Part of a small language model's weights.
Size: width 192, vocabulary 20721.
Architecture: LayerNorm before each block, rotary positions, biases on query, key and value, untied embeddings, normalized queries and keys, capped logits.
Training: a variant of Muon for these matrices, 4548 steps.
Each number is 500 + 25 x the weight over the matrix's rms, rounded and kept within 0 to 999. Layers, rows and columns count from 0. Numbers have three digits each.

# layer 9 attention value, 384x192, rms 0.344, rows 287-319, columns 96-191
481516524445507487502495499486484527512515511520531472511557512489476526493534533452512526476484494492492486500497507503474506452526500463508460503521468509533513472490566508502562479499485528504529474502486491488513423553476520559517517490512515495485476459509452514488477495484538524484
497482489502541483508506488507482540460466532509521510501474500514499541470485496465489476532487480486483506495508487491492487498507506479493506500540497478504499507473513494468488523549493510510493501473523496494484512496485498524482473514497499492546505511526483494472500505496511474514
542512515513480489473495518548514509491499507508520497496538496536520514534490522495480515484448553517498465502499512529493478510541493487495514479481525503487480499495515510492505510521486526502499489494490519505547529511504500516488540493508511503502529495479526531494488498497528498482
506453474493486468541479478493524501517520530475506498515473502464476457489507472499504490507462525536496481488514535492513505549456518470504499506465474473497502484504519478510506456505528479463507505486486475560464487503488556489539490483511486484486459475527482498480504465495516493507
524483518505515490517487488506510496466462519477476542486474480527486517514504520520503498510512505517528507464494513525498461491512505509500547483520494483506491517506473455462488527495509510484522476492498489513500478511498472551507461539507522507518497500519529489511482479483501519516
513460483521485468503487497479492492511530544480493493538509512489529484519500491485511483526485475526547503485485510518524518501491466481488524530507490458487516481502501505450525509474511486495511467522505508546518485524442523512499470504496474515522473491498513498488495473482500498473
530523500483516524485535515474509530493478494531531498524501466498506475462492502471478532497492499511527507494470512471496491476506511497516446487521507510512510543447505505470481480489535515512482498487506509468480488461487482522493514500492495494519515485525519520481514507516493472528
507511491522487503466481480482486505492476506537477512500480506491482510515528503499517500505483509517499477543529519474506465512488514518516541521536518516488517498518479519483527501511494494455471497473501465494545473506472534494525539501498482495491490507478499505466517483493517503481
490524489461483535481499506530511537524476457529521506495471487522486449519487471510506519496474514484510486508519500503487467470497533524471505492484512553501494505531495478466497506461518471491514511539486506502470481513511464492507493513483498500496530526502500504499506488510490500494
495475501513507503496488493496477495504524496529502499500466512492495504513490524527525482507518503495487546510509484474509501516493551460491526507472466493496537520523471486495479499535507480500484516492510505520524479521508512523485486495526478492495511462540505464480529487477489518501
490523470481458506536466511469483496508535527526515501523497518504526515524497494531480466530521511529514501489498506493499515481483472489501477538477526489503515530484485526486507481452493514485501499525512518484478504500521464455474494493507492504479496469504515518501513502521511464518
496499489482499551484517500534522507514501528508529481479505527519503476499478497512486524456479502513499493486478480485481533503490491508489504469511496549494501494519509500523509499492476489492477514502490489487500502484511472514527503517507526514505514525499503492499483529509509503472
534497494502472476502486484488489472489536526504522471499516521522529489495513479488531478479485483544478475502465509486508494518511452494482532494497499488487506477467502508503527501539492477502494456474485478504526489534481498544499494503498489523530490477483531491512492492477478509493
501499479472496482482517527504512524492476499476505503522505509494539494494509490513497527493484514532502526523497499501518506472479539510486498521512505538493493530493490507493496529500508495524487509534459459521516500524481508482504465517504532515504504501531479463501501489516495502497
503501523522519499466514498488478489504476535488511514502512500505520510496513519515536496500521482516500491503481493524509501499507490531506504499467478525500491503481540489487478520540491483476521469501462506520502481535511497512449483512479503523497516526517507516529490512488517501499
495512514515524477535498488514494495484499493522505524495562525509493482483452530498486484470515468500503503485486459471488536503489501542546475502507492511493455490515522494538537485491491491517484511491522526502522483510527479508513500554527480508494515511499501530509518483487461513498
504509482528508458510466490495525494508490544471492493503502496494506475525516528485509507510482505516515522526515501495541502502492508497493534507510516459482548537507495523483479507485498464504503467495484508508523483488483523516518505497508498510534496506511498531507446483491501504478
521512477498485510510484484529498513471517521508519499473524502505497463516467487490522487505491474512521499483497497478486482490530481522525488498488522493508514483503514508536507499481479523475487494504505512524486512478482482497486466512520473514508488525513511500505509501502519484508
523519484492465502514496521547531489493487492467489508458552482508492484522502501497513487472516486469522491479477469507481496539509500495504521498499500531486521466467524509493474502465511506489540527481473522473489508504508478485495534520474517517496471501517449522508471497505494483523
509478514477499485485489489502489470478473495484506500496471507517492460483514499484518479520517508511481488491545502511515491526490478488491476502512506474561513540516493519544510477500503482486511491488508467499480486483516499479507533483504511519491501505515522514482485483505525487542
515488479521500496514472512509470465494510526492499520545502504515482475492513503462520488507496510511484500509496489502542500516516492488455506486491520487457517520514479509512512520491489488484510482489508480524487475518512504490505471506492468503487453474497489511489515462509481515507
513519509467482504515515496506465496509538490470505502495483501503520488473506471506499488460479463503497498485517515492512476459519510513501534487475492487489506490478528507529488505491488533519473505512476503513526498491499531519498485480537522511498474472508502488488492493513476503545
508512567486500503491516489499519518462510497481539521509519530496499480500512503490492514469492482486472479508518478493524501499476469474519518469522507527528503532491513475483494493443492509519521501505504477487516473500496470527527524500511506498506473528509506460496481491497511502509
466488467477504483491495523515477506489483491497491527489506513510507515517527473486517487505489490486506473520512500503513475485505482498504513491475519502459488483501474497496501506477502512494491525546541506493497493495512536499465468509528482482484501504495483487489505504494490515504
478494506522510499517535511478494491515510497489495478513483477478490504482489507494491489542534491491454477493518531513498516531487499492493507509513499517472462476468468524521494497522477465476520493487525483493490511486511501457468508485523537454482498489488505532533493525499541485481
531478520491494513494475515480506486496480517527515491496469518486518492480485482498519484461482514486483473528502495508521479475532480507500509507490504493487504511495499490480493498537478478483509486496494482481528533510496537490500532497488514505523508503484460468475492513553539486507
491478533498497497514485493484494482501489490482489489515475503516520493505506488455495473532539509509474496496508511504495478493487498524486509483507503508503518548499501504511504495515480462480495468481494486503524498529505514486502493508509560489507467487534479566504452485496534512510
485495479487482503485489526488492465504504521511512516522506496478515480491483495515472511492491489532501490503533510506498466514500511543497491521472506517519467475475494487488519532480494515510538477494499494505500501508482465524509473521526503486480498548468532513538466510507490497483
466518502483488525504526495538488489508562507515511500502524484529513517498485482490510515475542485514494503504487473484471495507501465511500468479486509551536472482480509498522477478479522544493488525516516501471471506495526476501503502479491492483511487496482520483519501524498482509500
503478484560503485504492499480510506507478498474519492502492512493481525525507493515502491518467489482500521500524515484525502513523519485460504503466495476512509501483534485503475503519498511489530493462477492530514501498526531487484524496506477504502526493518501512503514512482483501516
498513477499511532497538508532475505527490536507495488508505528532508475449508498487490530469510496472503508497478481528504490480515477467515510495496505507482504505478496499482476516499537493510440467520498481477486464491495513508505500502496517499510483497515508477511513501495500518507
540523466513483484487499534507529499498512486429544482489493474515499498473508478514491487487471498499486526476490461493516484509514536493501471468489461502490501492479509491490491490543470477515530498474483479484482524474492485532540485508488516482499492508499489500494485529510511496503
502506497481497508526483475518503501499482481495495477505478480508502465541498474499498514510521524468501484519529488454475478511501557509479490494457492497485516532482517489496514500502512522520496536486487485500472500504475492517483512498501512498492522480538493498463495482511496484509
# layer 9 attention output (transposed), 384x192, rms 0.889, rows 287-319, columns 96-191
512491477539476514502507491517513487495494479489470553488472497507523492508488467548500466515526513512504510489530467503534517548438504529497540494495526492461479512513441515508466519518512479491474507521513492509487565438519460456473476492499499516524522522484555482507538513508460463508
518507523499495520512476507492511477518506495503490475489520512521495452500475519530506507498496503539497492501506482518526523511508517484496489507473513540492493504524521516524502477488466508501507531521489490478500494523489513500504501475489492471505537509471494505508506489494465484489
500477524474511501509529493468495533531501511512491509491518520502488491514482486478487499507520489496506529498489486512480520494501498500516518485527473483498494483486502510505510472484489480497532496501487506490477491499506494506495506495522506478516474511534472486521503528496475509469
537530511506502494469505480502486518508523478490511520506480524529507484467511528523518520460533499465476524498501520515497485505561518516459513505484532514508491512475506503497487507498516519466484485497539470499557504492518481491508529486498510510473542500496486500514522516504471499480
493486503528487547525531524501487514527507494495492486462512521512508494506495511507496486502472499508490473496501507454488537507525487502474506529507517495513509481488549522487508445515516491513500508507538518505485502518511522468518509458503497470501485513502483471475489478482477489469
488494488487504501496529525499481485492495510478523499509502476539535499481530485515511496476523524491505447503501500512526502528523527509516480516509497511480492497490482505552522478535474499477479479446505517508524487513501495509536517458476522509471517500514497491525500495489472508478
504500514507486498500481486505466510488491526498502503495489499500493521514467509514520501547474486507484524485480551495484484482479504505519474495489491543504478460533481505525506489499495505528515458509451475493476490499524488490491483491476517493497486533535523494480497502481484506525
489488485495530517518500504515501501485541505444471489484507516534493473497511509493502505488457483495494535504476491513521497523524496500499535532485500492497503531498538496484495499522498483481509514490546480496500525487490471495473492527514524544481489498473531452481482483521516484481
535523517511487486521469489468492489502495552502500500497500505474510491482501510474510504491509511502501527483489563478459504478483499501518507510489462474486503515479502507492475502525493504495504503500527478520475501496534511495490506495518479505532483503517508489512478485474493502525
488501501498493485489516494530512510474495535462517503498489485509466495486510480520503520483494492528501472480490512544521502499499477507520489495491511503485474529473514478504498478482518492507495509513492491505497475501463485485485529512504500500508497523453518533488475499492497473515
500513499500500491526493495522499485485483474515487480451510490479499502523513519460557512523508522480529501500514496495489540486475492501494497499497517523500495461533522491515547518492474510524512512470485520487498480483487469495518486499481507510521507465490495478498481538482492503470
482509524495520460495482516457475519503521516510506506504516501470535515460482487473491529505505503511487496502473485533472525506468506511502516504504517500508512500514499516506488495491501511500515510500499504516490505518453519521488494491491518486524503515518490515532483482500497516537
498475497482501499468509515508511525472546501492474523500477463525510518475505511488503488494500505484512475472514472545500476535498501516494498510501524496517471513486498526530508481515497501479525507482521490496511485500514512491524474493487524470479511507485516529486496509463499497489
499514495546512474482502465460502469502510501523486518507512482465497476513497490475500497538527518499518521494500506496504471506506494500501505497470458501494501492496515492506496486472479484492492517507522501522528501494507493542489512502521501506487520502492511517513524512480518497527
505532481505489516482508518514505506488525492521502498495504489477500490525479464482510484499487501507481473502519514497481483521454476496467513510496489481489510543497489462495514486493505530504471518515527493518502489492512502479541466515494530488521499511513490516475512501502485494492
480501500499470513509486501494511527531523467498475479490459483466484511510506458524474537526484507507513466481489435485501503512482490473492516482508526490496516491489494505469473512499507499499507478500496510486477542515489497499494502483487518496507489514501495490502478505522533516500
501477503480510490455496533479498463500511488519490482508509511548493477463502505521490481473502488507493480479474497502484491515536508504502532528504504519513480480476515509514509472532516512476492510492544483514505518501533462496510497521509519509481490499487522500505498498512507486507
502500521499478491489466495483509494491485489505470521481487515489524490509503498470489523468501507487517476534491520501484506475486498512482530509508482526465495503514478498500507472502504496535490496513495502486470506511503473510488504488499549488517472477476500461497488527529481508507
493486542539511491484508494464504514502506478535517496516460508480508490518468482490490521487486479545499499505508499487475525483489479506510519495535485482535488483514488508468497514531528520528506490525503484501495491526493476494515457479518463467499501509540493531533506480534493505503
533487477489488493473486520548492491513503474492497508506493490524517524508542496499471499503477491472494533537495487475488480507517493504486524512499490516492492492519515514478491499509522499474491465490524498499518482525526518507496487524494505493534503493483513505522505524505488526487
525517492480517511491477494489502502487563525492482466479484473530500501498526521503503522474472500495492496497497514510496511520522524515510525487511535512498476517501493504482500503529511494471508499490525510493527493492506495489518512481516504498513519488518517508499471511487493508470
498477504528496504492467510501506486468486486520503544484481483482526509520484507494495481509529518466530512488496501505503488500485491516477495468499502514529496492514505497511493502503498481497513501527483499498499524472499506519504500476508478481488493492468513491503518493494499515531
493513490507503500524478510491482492541475477521487483497483489478501535492503530505479465539493483492526499486477496526500532478492513495480494522496502477516485481519504501496469484520492485520492503534529506510469527500509493504477521530517509515496504488497508509502502498514495486523
526497495488485525528490497481524497500503505480484478498503498503489474504504500497489493482491502491516518507488529525513507503492496500503518506464503516498517530488488504494506475497480535499492520516478496501489487509481487500484516485510479497483499476464485482517551511475508528505
483488502455510509493480493516524529478510482532485525465496527501475495534501533499511508473504484505528529480508480511470503507507492503490525516485508479522521532506547462514507499487486507506463518500502481483498482477502506522510490521497496497512526496497446489481508504505490489490
506520457504497512490490513538471497469541528498494512483526493499498500508516531501497488468524515499499527529517485508490506530494528492527509470504505494502500522513506519488502530479522485457505501504471480495504504527497515501481502514512494480512510510506540487528498495464481479475
514526492481499501458522525499514490500492487491492501467517495525474501520511495512501513491467531521511522481483464505502511525520512466500507526470504520521513495506509505507485501514521526493485511507528493499501496503489490532511516534487508444491501508521486466511510491479487498499
506532496514521530500500496482509503490520479512491510510496510488527469535481516489503513490526512504518519503492476481448493488489507497479512501519489484486520483515538492501492480514479483510496520474476503490503516495504511469509485460525485503524498496528472524499528492478515499511
530482499491509494501462501483511520481475485497506506512505485451507517467460521494502491524492509495495512502496500502489491480458491506480510514524512485492518518512481502464497525516509500526535495492453502501518485490498497508511470517503502486500492498510483554479499500502541505541
483497494471501519497513524502514505513495499492521521473493520517505489480494506509490516495490484481496501511500501491486480495524485512516493484532486528478482535476481479516543489502512495466479489504535491524530469482496487475484499501471534520521514529481506524493515487525501501475
470474511498466453504460519495521477452528499480493486511502490472500554484517507507497484531490489483491483474475498515510512511481492492497498511477508511495500514504469523502504477469485481523500493507452504494497492527479496520490506490485488477503498522536506517524505499493540503525
511493489499492494462508508493484502502517513525500521503498504507516488501491506488502488486500502490516504494495500514489468488494487526495492510502505485492515513511484528508518488498527501474499510517476466503490497483532503448475500465522449504516520512501496522506488486499511519512
522480531500487477508495483475505516514476517509525517481512510510484518503497510514498520486490514519517527503494525492506467508510470500508485479513510531505489466465506510520471473494493500499508473507482515498532493493508495504495521502518477485494490528477505487484535498477462529519
# layer 9 attention query, 384x192, rms 0.249, rows 288-327, columns 96-191
508520561523474479514478510513511472475496528520521545489455501507505528487511500497499494545539508532511542502493472476492543470465488477490482491488501491529475474520522483480480522507494504522471466556484493476501468463513515523463452514548465528482526534538512540510495500466549513546
515481474491475496487484482478495545495551510503514528522496475493496463483515487522502520462470487515464431497517515530514497472532518505513467480505509435508501528496506497527503501494513515529508535465550520535516465488502498472487504447484508469512500502465467507520489513526490521488
515509500466476480455484498536534476542507500538467456505501494502515472487461507488532475481508528460509529524562483492549508501515463528442526504494511519509532486487477473468522531514500531492498525496511499493489527517500511540460500544484510496516526518500460491525474489503525473457
513499459471497481465415495512475462497486493515526525485491480520517495497491510482506437486505499493516507523524579461477517518480522471458532511496455487520519540577510461467484523543466523517471557515461509520518492475534486524485511526495510476506490469485458494480509447489498516544
492516555517518443500528510469517539540516454521478451537399489468475501481515441475475542481492488485457478469504465564526491477522488550508473519500478485508491446513473554575517466486523498475549487503535504495498530484482526495502496448504459486480546589518505572527447600495492433461
519524572528521482521546514512554511527533446494513442478423485522487507494473488517514534520532499456470513479479437515536546513489480510487453515495500541520448424493480531534504504477469534483541506480519506447534484501439455506510493456483461495469502503523522558538487572524509510496
551512543505504466491487497485491526471523525499511470500511470475514517520491528468501472526481466530489522499448460481481478494514510507514469500497528499445514487453492513446517495446518513464471495425531521521458515491510515464501486502507528531448486532468492508533481502463522506520
478472533484490483478473496487476508483473491507519512556498500485510520519508512471460490514500475508509490465466484525507525511498515497526470489500484485500503483483485532479492468446510482506499502472567529510455497453505509507493481494509518508472547488464452477499523530486505497533
451513529503493450501490482481476495443486462558500544529503500474550548517513508452528444528487509479493480484473557517469507454478505492505465485489461497488542528523517492459494476532467479500481507518486499496445493488506522506512498485479481507491508479480531529496545516507542524523
501503502517506482497482455499493521505522514450513495496486503515502520511506493548481503510480504496531466461436467525538501522519480494540483482478518495479442486441508497498451489521508502525477499465559570524500437508481504479533505502497536455477527461447458491509537519487496535519
501485495495486505505503475495523520486482501522492484480511494501469509484475544506475499498496520498456502511460507526488506501468513510500513498476446526533549516544508508513517482497489507529493520508447492517482500496529477472466454525555486440529486491497496537544500522470503487482
472498439501521525500475500544506508530521549507468479520499529529531506486478490469468493524506478507476447496505487502531474516462488530509519540525476477489497470522500488529488505543515480476520492529486486491479515489499494516478515499498502471553522541536518511508480502506453480528
533545517475528501510504505515474524527500529468499482489496498506534500500504475518497495474534485542480479493493477529481498534505493465479497528474468450459595495461496473516516482504493474481508494498445528500462534486492516459487436510510537482526513539493512525537466503505493545486
525507507506486518582479465520487507446493478485542516486534479465538512477513483483490470528476519496529509489452497503488472483524518496518496463501471507471497497506497479508484478472503542536513502518492492483487468546480502524519479482527464519460526453483492484469534513463489524516
488503480480515509503519472542486513481486506535471531451546516464509522509443521475511451480498475512501510507465521508484514486486541537522505493455526501489516437567486443500511471504452475527471491532476519545506508525473502508524497503499484503464519465483499500486514518541499530551
472537499448523530467548471516456516484495488471516460498444508530493479504491495528488493396520492521506531513532518516478522540551476502541479480469518497551504560433507474501517470528516495454488533497537538484510536455510471511534507499503510523477507441463517497482509538521490524457
519501468497542493476507510498498503520464534497501451540505468502483556515492508499486480475520477480484525497508485556508511537477516494493541478488464563522499512507451503464493489493519472480502483457535479525521489487518502509506516483538496509484501512490523517526491494497547481476
510494495497481465461520494479499494517476494491475483485519523530538518458495534521559471508544512476489511468556484456511491496528495472483487512475506530517509510518510479466446536515522513486495452506479467499489504490560475490521518507488470504506487513497513506497491452499528513472
462477522528510513510535483541483523486480531504470504538520492509475526521533450557439571458508495523509466487526463541469512497498481505505531486519523476503498473470470549457493498475489476474482445497461518552508513509451521456522496518488487523545528478487505545475504547540502495523
488480501512533491528471477494542513505498530464493498478535488533507496508499481504465529492495450485486467544496526527471476484538495471546508486521484520512485478512475502474519504494513474508450496502509554516464473498478441505495486491458500508496516512514555467489485504513428476554
534527476504483495460570468540522481465502522506537531537484533530504457525518528477527463447461521502521524504500501468515491527490510520487462496444463497476532504445551486501519518474486541508488500480500487491489479451508486543448515494535542506454476515478479527506509481478529489484
475483542484501464464568449484494473494486486530499510502479537537512504504516535512521471469474517539521475500474505493500510503502538476518506513450524515482517487440522507503517531503517532426502520517491522494483517477508488558502462515526556475473504500427464511482487508464514494498
457520484473472495495504493512494453475477502517501520520545540493499493526483552475536449489488484522509460509448537515444498502501550496474545522465489486465536521505509490449456498560526479556462506537487503503457523517549544481530499564487517514489498467482482497476482465493458506486
464522483479475506474471543487473480503478487507494515498511513476541506511508495484507484482511462483524499522477552451460454475482498525454526512539467485500507570527516544449497507547485443515479473519424513502475488530494572519509531510531493529518451487488554493494517527487505500497
534467483518485538537488490509523461544523545513499527488515515465522474422477457469557503539494514509490496523555494476481475476489516505459533469523496463507533490543479471517479539479509508507506504569435458489501512502527552550490475486523436477522485551530505549480471526513499495512
474512527442514475499518479491464480424542474533528496495478495515505495527528573504545498506548531510553540501502534499486526474525467467553506502483463546533482461459559475464467501516515514511492487460471538449515550495516506527549507509504518502497581456481517514473526517486534510491
463553456504494509525466517542480481531465532502475463511507485508513521464469449472469512502501469472477477496493481520520505478444493544483481500545474519493454517504465512502475542520490475496525499498513469518478506483519483514493533520503488513491503552525506504527493484526495463517
501474524508492523478514512495445491525513468499531529484538486513491483481552492518553506494495510503544522502489489430519542517477493488509508513449558506483482472454501469472505476524492472492489462502513501491540525546488520513506510520555532487522535494471452447501486470522493488463
496525477545555498512530517558475502497526505522442442488502513491503494509538528515486482442515496499519487477519500488504524544465508512464513500474520471476540525533528522502530484536473528504499517534485533513508462483514440472503547475527523507491461484466512489511521541510447521493
511519479493509501512514492501511514511487458511487465503520547484524493493501458500509468474511469512489488479510520526479474496489511534489550536471427502487550445498471465531504490488453515515493514507475545485484519525519553516499494493535493500505514521462492497531466502478470491516
504477503467453514481459498463516486492450498509517505510481481538494483510485510515508474481476490503507454454489525484515533451503428482536519479478469528538510521481541481488486478476500480514451447531543484536517523527478484501525488523503515487465531474478452493485508488521549475512
543496502547531468511478452468510498488478454515524490536494511487519490559543499498537493474488481520500495503497547529499512504469500514495503463470482494462509472514526459509535513533453506525461468493482516469490502498512557501519520483510458509557553462483490473446534518449520490536
499497502500504499502502498495497496495500499504495495496502501499498496501499504499497499499500501495501500501501499491501502499499500500497496499494501496497496502501499491504493500499500502492495503498501496498495504499501504505502498501502503505503500496500500496497499498503502496499
501501501499505496501500501502497496498504500496498499497500500504496503501505496501498500501496498500499502497496500504501498501498496499497497498499501503501503503502502499500496498498500502505500502499499496497501502501497499500499503495498496499503503501501502496503502499500496497503
499507504498494496500501501501499500500500501502504497495502502492501500500504510501501498495501501500496504501500502498500504505494495499504500501493500498503498500499502497504503503503501498496496500498499502500500498503499503506504497508502503502507498501506498484507497498502501495497
518530499507487503494491498511502502506501500505493511507507488482503499508505505492527524491510505506473491517496498501506488513509517496492505496516501506509505506492496511496477504498516497506489483494486526518526495506513502505506492504497500497508493479492516483503498507497489504506
486499499499506500498489501500495500490520505501493507500515491502504478495503507498492499496500516487503511519517512488513495499492487490509524502482496504513497505498494513503515496518492508495502500514488511502499493506497487530510510521511517498502515513494482493502502491496500505500
493521517498475482496515507506505484497516486508495499497504498466508493515507511499532513477512494481492488492505499479497528513503517516485496502521492483480492501515534497524481515503513492497488519485504506503481488494527512531502494488498487504512491499515528487502497487498493512494
495467483492510506506474486506481509492502515499496508495519503521492491489496524488474473503509517495529521510516521494489465491493489479512537488469513496521501510487489503495524481534489504491536491515494503477489479529494478517499502531515502512496509517494471503494500489496495490493
507514512493512502502510512481514491495479500497501502500501498498488529510489514534510495505475496497513496463500486486508547494480508505501481503513489508490489462498542462517510505475494495508483524496526485495488535498489516502520490485480502495496509500521500481501506520533520489487
# layer 9 attention key, 384x192, rms 0.239, rows 288-326, columns 96-191
508500488490454503496490513536528496485521516488485477500530501475478505470507521536505482524512470519486493500530512536467498471484480505529499491483513493502500534539446556479479519465513465469512510522502494460494526481527509520528499453509514480487466478541513471501474507497483505482
472524474496550521495482542504494519512506510491490499524470495485500512513509466542492485480508497503487481537462493548502487509423538473510516476528522506498497449502519510509475517522483472467492485454481481492452446504451523510500491477488497528540537552499515505472476504469444483513
505480500487516508498470472486485465535473489521568496479478515480522466468452520479504503483501466481522500511503466438559515481516501484522442510466551507498522486517476473477533507493500514470523481491496532491507499518515455507477490526540495506517499472532527530506521496549494542521
491504519480490512461480498538504478501530518525499516510544515513528491507499526467506475503482485498479487521546509508541493502502443512479479485505509531485466545557514459478483468510483509532515489482490469501524500518530489472504514493523513488513487542497496483490557522521535518505
538520504515504477541493521462526515470477479502499464467459475540515523505559491467479502508490536491535497499462478509499455504518523518552496468511509522459551497459506535565491522484548501481504517449478458477494549513495514549486493453513516469451468501489459545501480511488456476460
525532473552533502522518470502524540461501507493546482515489505538515517490503499499510498469475511497500506493473458502501480493531514519559536510489492522494558464483506539567502533492544482459483503473479485455502539494536533546500494492485517491478529510510440535515470466486436520457
503482522450490500427487518484475524527458543497527487507431501472509519519498538480524489515530466493494528524503540495514510491478511477486531492520513505546497570526484459488547513465496513494542464573480457556474514497495500432507491531502503532448463556533566496480501519508540479540
509441543470515510475507504502519477529467505494462524473530501488436499519497483490522503519488481470530513570512531582537500533449471495474493494516509512492404580452491478522531457523506514489521508523542483507490533485447514431443479498516496557443490499484553452499496514499506489537
486531524529530452447513501484487469479460496493523474473529488503492510475497527500546495534521520515510491575504565550534487491479494521507509487530464505550451540484501512482510486475498495503504461447525499525512490509520470502491437478493444527521477512486543524505463526518474494523
503471533477546560475508460504495487526475504501535511475524451451463514532473536460537566493503477475487524525508523512539509520443490498502513481485502550557444542504472492515487509464462502532485491546465514540534516465446478499489530490536508568423475507503483521466496501496515502497
527525500501478522532494486488454516508507488528514485522437506518487507491498509541466513545530521491473473477445462448508464473510503500489482505523526479473546484528471550546510468459499475475471477480528532499513496559554488474476475478531494454529482465542494481526526448512461499506
489465512450478479567524524489534526432523493570477496468517566516617470519486523539451489507418544475460476514467439466523475521527450519521485485543456497463511478548498542535504531433474529491477531477481473461533533517500501555529529526499497460528545496484427486488501464504546580529
538517550439514462512513488490505529411519528480514502486521520466512428502513485486442569508464542496514488501511469503548498513544476490476505450510477480535519510497496469486539449465488533504535496524547524556512539465494505525529538490547537473429508497525481536503486494525541547453
517497538529516485538500485525541489501511537515513501488529466496520536512505498468519542560515490488481543524475477519543518513507529498515451528527487484529524510468491470493499489531534487468537490532507448530466510513486456465494417516502489525506548507483510512487550529512483493523
459520510470471474556539486502492479469501505518548523493517494479518502468473484460510513493506532466476511524502499523509508520461493498490477520487468509502474504520509496511524502459464485470473504445478511519451544540516548501456480482547528482489497508457499461503528494527539520530
484519478496498442483514527538448519539513494452501517494510491500472525493498466512494491485521442517523475469521534516442515475502516519512445511468475508496509491495549511454459466530520481516522517527535550497494468505495517507501501492501507531446478509469517479506442538490514499499
537494493516499501554455515468501500476545473531484546490468527539500511477509514494511477494466492471459484514507553516508524494475495517528476508485506523504492567460537459517532445440489481529544514514513524477505529511487476507513517495502541510515475550501495532493521473551480478517
490472541503500502493520498504522501486477501508490501515515489509496558491469543511501485485488485481521520474519514536500485493532467483478486497502550508491486475496484471531517493479502494477520503493506514496495530472477509502500474480497510490549477496473482551490495506516543517484
470509498506546543550490482499500517501524521489473508507517484509508506525548468514531512511512500497523530463525537511504478534483512492473499501511512498512508458526489544503503469497499466507473497494514462518498482481494541533484490518462478494518555521472457527507476507469475494503
475494500500499490512466519502494466551533488518482496498540526486497494503472503467508486523497474514511486530511504527476472492474507495481470501489511485510463500527487501537520475495502495496490477499517516522492461503474506460517512497530469489528516486479503496495514523479560509502
496562505456483467489530519504519485515486519446543513531508485510535496521497469479506468483488546479474487459541529488509485529503463474484523488501500498511535497502518490489478480509512557557471506485511530467480503507531487485518480524556497455461514522477457471490496507519509489488
522525506456513501453514505498494492531490516486513531537487498479500494532470503479520508500508485487477507478529545510527484483484499494480512473486508501523480521527474483482492485493501523521501513537492503506480478474527540436510526497538519511480507499503525509481529528498518469514
468496537491494512483483505479472441530508481498474523493489504473413459530478488507547519525491497495469491541498565514528532498476505494444506482508507498469417541539485454490547470505474504484513463500547509534496453465487481457492483497505517548469484489513580494478530495500580503517
444501507582503481488498504485484437472509516502481483501544528500485464520518509485549506491475494490493495537528545494499521501510484508501503482501513503499457490517507492459537483448495506492495480499532505525516432446461481528508478506489518527487500516484510542495511503496534516493
495520513489474501539531480479491527425539484526515505513534498513552517482500501470454472469521530510496484491451423470514466516530490536527437542557503536469566446492523518503495530475522468480512500438517479463515548546540492538540506511533527416535524461434456514511507469449458475460
476478478544562438472487497521479436496455523530476461497483473487454504467531524503550516494531498528489494443491538544546510488489471507509464524539466506493494532449492540485448499489496498476515491475454479495526515492505495549493490545554449521551513531517520489508471527520456511500
510512513491493472541514551501517535471490503506478492496515533540561463521492466526447451478474486534489426486463464525460467541494481531529484516533470520430530516525534512485491555507482503485481514495496509440507500524513488498496507500540495456494520514462463471491512463500496518517
444508513500524538512531491500489499519494486458485533536503490494475495503495510496497501509465497452533527501549558466471541507517479480487520500482524497531414512482511487477503459493496495549544561505502482540494503398507464498470516544487555526470527543473533516448565524489535532490
543528515471488463468476509515492522514498500537558453469484533494531522528517461536510509489511531529458501518519486444477505506519489521497501522521483499479570445521518470537482513481515503494449492493441496448508487543528473501465488493534500514527498530532456497496499477517516566524
523518543488495452530508481487541468422506486507514458526495482511557466506456482484496513551504565484487450484482520496504502525491481509464484471472492508515553512550466459474537492408447482524521510529511528506454538477488473475531533508523476430500516461536527536478486492513547519476
452470483514496509512501511476503456497462517477492504522527494494438472477487489537513483473554473506492488547499563494527529524477536495499489528456503499543407531452516495501527442497514455532492466482529556559492529469503507443503485477463525558501504530442514533460535497505527509469
512532507516480452469472518520532524489473531507489503497490495497503479506479483471528476489519531476524464449445470520465517506485536520507493504487496502536557534491492498517519525492529492502499458456525496505427533507534468480545459522479485437578519495512468484528522469521539446522
501502496501503501499499501503502500501502501499501498500502500499498502498501504502504499500497499503501497502498503503501500500499501501503499501499502499499500500500502500500501502500500499500498497501494502501498499503501504500501500500499501500503504498499499498501501499502499501502
499498499503498508498497496503500500501504499503502503500508503498507496500498504497501497501498498503505502495498503500495504501501502498506507502502501499503501491499497497501498505497502503504505505503499500500502501503503496495497497500493502500495496501508502502502501497504498500500
511510504500503499499499504502496495502502500494501500496494502499498497503505494505499506501502501500500500502508492498504491497498506501496488501496500506503505499502507503501504503502505497504496508504502499499504502497504513505504503503504504512497504500492503498499502513495504501502
491500508499497502494497503496501500499494494503494502488504502506505512493506507516498495499501494511504493492501498496499514501486488502507494513496497495502515502511494484496515499508499505500495514497513499492490517502503498485499487502499505495498497493499502497495501501512505496507
502503502493509495502506505499507497497501504506511489512493509488497505512490496492509512501499496494487498496490494501500489502506499498496501489509507498488495491491500507498486515490500503499496497499488498502510495505498495501500502500484502495508498509510505510497497499492506508496
497523493503500525481492511515493488492497497495497504485489514487488507505486512514521497505469492515486485484493480499501490499475490499481488505491498503498504494515505468497505508498492505501492516505484492500503511490508525485512478498499514507517498499509495479492507525503491499490
511485509501517473517517499483509504511504500497507491521495497493500483506510488484482521488529505483508512521504520501512491493529501508501510488517506497488475492488504544494495492491508501501511482496500499507505481506493493515487518490504485494500502515484504525506485477494519500506